Weights of a small GPT-style language model, trained from scratch on English Wikipedia.
Size: 10 layers, 2.43M parameters.
Each number is 50 + 12 x the weight over its row's rms, rounded and kept within 0 to 99. Layers, rows and columns count from 0. The size before them is the row's rms in percent of the matrix's.

# layer 4 MLP gate, 320x128, rms 0.086, rows 190-193, columns 0-127
097:39 37 61 62 59 46 43 49 46 46 61 61 59 69 54 55 36 50 48 54 18 44 66 62 54 43 28 31 40 38 66 68 28 38 39 56 32 52 42 44 59 57 45 55 65 46 39 49 27 34 42 57 43 69 36 48 26 67 46 57 62 51 49 64 50 44 50 40 64 66 63 53 45 56 45 55 29 50 54 52 55 45 33 50 42 70 43 37 44 49 45 73 65 59 37 43 59 42 37 65 47 48 53 36 72 55 70 49 40 52 40 51 47 46 69 79 22 49 63 64 49 29 68 50 48 53 27 52
106:55 61 47 69 62 68 25 42 52 73 61 42 66 76 39 74 55 54 49 40 57 55 53 53 63 43 72 58 42 43 61 45 30 37 51 51 42 56 64 35 49 31 51 62 32 54 52 47 54 33 46 42 54 50 52 71 35 49 35 23 59 56 64 48 63 61 44 56 58 42 58 70 62 29 50 57 54 48 35 45 38 42 57 52 43 44 59 57 38 70 54 52 73 59 37 41 45 60 62 58 61 56 52 51 60 63 35 77 60 51 49 45 52 45 37 21 48 40 48 12 42 58 55 39 49 63 38 58
105:38 51 58 52 52 48 50 45 54 53 49 70 51 51 50 55 26 38 48 69 41 42 43 45 65 33 46 42 28 32 83 48 50 59 66 49 78 60 24 51 62 55 75 44 50 45 50 50 34 40 47 46 58 43 44 43 57 61 28 47 72 39 35 50 44 29 35 51 57 43 49 57 36 52 32 45 51 47 49 66 62 62 60 47 46 54 40 60 66 32 39 77 32 57 25 43 49 56 47 58 56 36 70 51 63 66 22 49 41 58 77 48 53 45 45 49 49 68 64 65 40 66 43 54 39 39 60 47
102:48 49 25 55 50 51 51 61 66 57 42 47 47 58 58 44 39 53 48 41 44 67 66 63 33 63 46 51 63 74 63 52 52 42 54 40 35 19 60 51 52 57 56 41 58 58 54 74 65 47 41 39 82 43 64 57 42 35 62 28 30 16 58 60 50 33 55 56 53 63 55 70 54 66 47 40 59 45 46 59 72 45 32 50 37 48 24 46 45 47 63 70 52 39 42 35 45 53 43 55 55 70 67 44 62 68 61 43 72 60 50 42 48 44 56 56 58 39 41 75 45 49 36 48 58 51 46 34
# layer 4 MLP up, 320x128, rms 0.0865, rows 190-193, columns 0-127
099:44 50 43 53 63 56 42 39 44 46 45 39 41 55 51 36 38 61 62 58 72 48 53 41 52 67 50 28 49 59 34 46 35 46 74 38 61 34 39 60 67 73 37 56 73 59 61 58 96 53 34 43 58 50 66 54 57 47 42 40 35 45 44 64 48 33 47 55 37 52 59 60 43 39 39 54 69 57 39 29 30 53 37 41 57 71 54 72 49 56 43 63 32 74 41 46 49 56 44 51 59 55 39 58 36 74 39 45 32 55 39 54 59 53 68 45 56 63 59 30 31 51 47 45 55 57 37 43
100:49 53 20 51 57 40 46 64 35 61 48 49 45 54 64 49 62 48 55 60 79 55 42 46 44 70 54 50 53 42 40 42 48 40 42 53 51 31 48 50 26 29 59 39 33 50 48 62 34 71 62 28 52 71 35 46 39 57 58 51 54 55 61 49 47 62 49 81 49 80 36 76 29 49 62 57 54 54 36 40 25 51 51 41 24 37 46 45 72 53 75 51 48 52 53 66 37 46 55 61 44 46 49 43 46 58 48 58 33 38 53 51 70 48 26 42 45 52 47 45 51 66 58 44 58 37 63 34
101:55 32 23 53 43 49 50 63 51 52 59 50 46 52 33 57 38 50 68 28 65 48 65 52 70 37 52 59 53 32 64 48 54 45 46 58 48 53 47 48 47 59 36 55 27 51 55 54 52 71 57 40 62 68 33 34 50 59 67 60 70 62 52 45 50 43 54 48 54 53 56 19 41 75 45 52 23 63 54 58 46 49 66 78 58 59 60 62 56 59 33 70 55 50 49 64 68 52 65 58 46 52 42 57 80 58 55 51 44 35 45 55 47 70 61 53 38 28 48 37 42 23 49 54 41 31 59 72
101:52 56 63 47 47 34 58 55 40 66 36 51 62 75 72 54 48 65 58 60 46 52 52 49 37 65 39 48 58 49 53 56 44 45 49 40 40 48 43 59 63 55 65 58 54 38 77 41 44 36 56 41 32 55 52 27 31 41 58 59 55 62 46 49 42 53 53 45 49 60 66 48 22 37 53 65 56 44 34 46 53 53 55 58 47 41 69 43 43 50 72 50 27 57 45 61 64 41 52 36 48 42 44 53 58 15 66 27 45 48 44 39 08 56 62 52 51 87 50 51 63 68 40 33 51 42 43 39
# layer 4 MLP down (transposed), 320x128, rms 0.114, rows 190-192, columns 0-127
102:45 47 62 55 71 50 38 08 60 49 31 67 50 43 43 43 57 50 55 51 33 61 40 28 42 40 35 65 35 46 39 56 47 55 62 63 39 58 40 43 41 39 69 44 43 41 59 33 63 45 33 80 41 52 42 63 60 82 61 40 57 42 52 48 77 44 49 18 32 57 42 56 36 48 40 53 75 56 38 42 49 41 48 56 33 53 55 56 32 48 70 38 37 50 38 48 52 60 50 43 64 40 43 59 55 58 44 63 42 32 54 36 56 61 39 53 61 42 48 60 32 50 51 42 39 47 62 57
099:44 55 52 47 45 63 52 44 61 51 65 36 68 58 75 48 59 40 56 59 36 68 22 66 50 46 41 47 59 49 68 52 45 39 41 37 61 43 41 55 69 62 32 61 67 47 55 56 56 29 49 48 54 52 28 55 49 50 81 45 60 51 66 46 32 45 68 48 55 48 54 50 47 57 58 52 48 40 64 59 42 47 56 69 58 58 57 69 67 41 66 44 47 41 52 59 40 56 67 50 51 37 63 48 31 65 61 38 53 34 54 39 63 36 63 23 61 27 75 21 68 43 57 31 67 48 40 63
099:37 51 52 71 29 50 37 58 46 81 66 52 59 60 51 51 38 48 49 50 42 41 30 45 37 64 60 55 49 16 54 36 50 52 57 29 41 36 42 56 48 68 48 47 75 61 48 63 44 52 55 62 53 42 73 48 36 68 48 24 39 30 51 62 40 55 43 64 49 51 46 34 43 60 53 53 52 64 43 29 48 48 32 38 54 55 29 57 56 50 47 50 59 40 64 44 42 59 37 67 40 55 44 48 64 31 50 51 42 33 25 47 49 33 36 46 76 47 50 52 48 50 54 15 44 66 67 48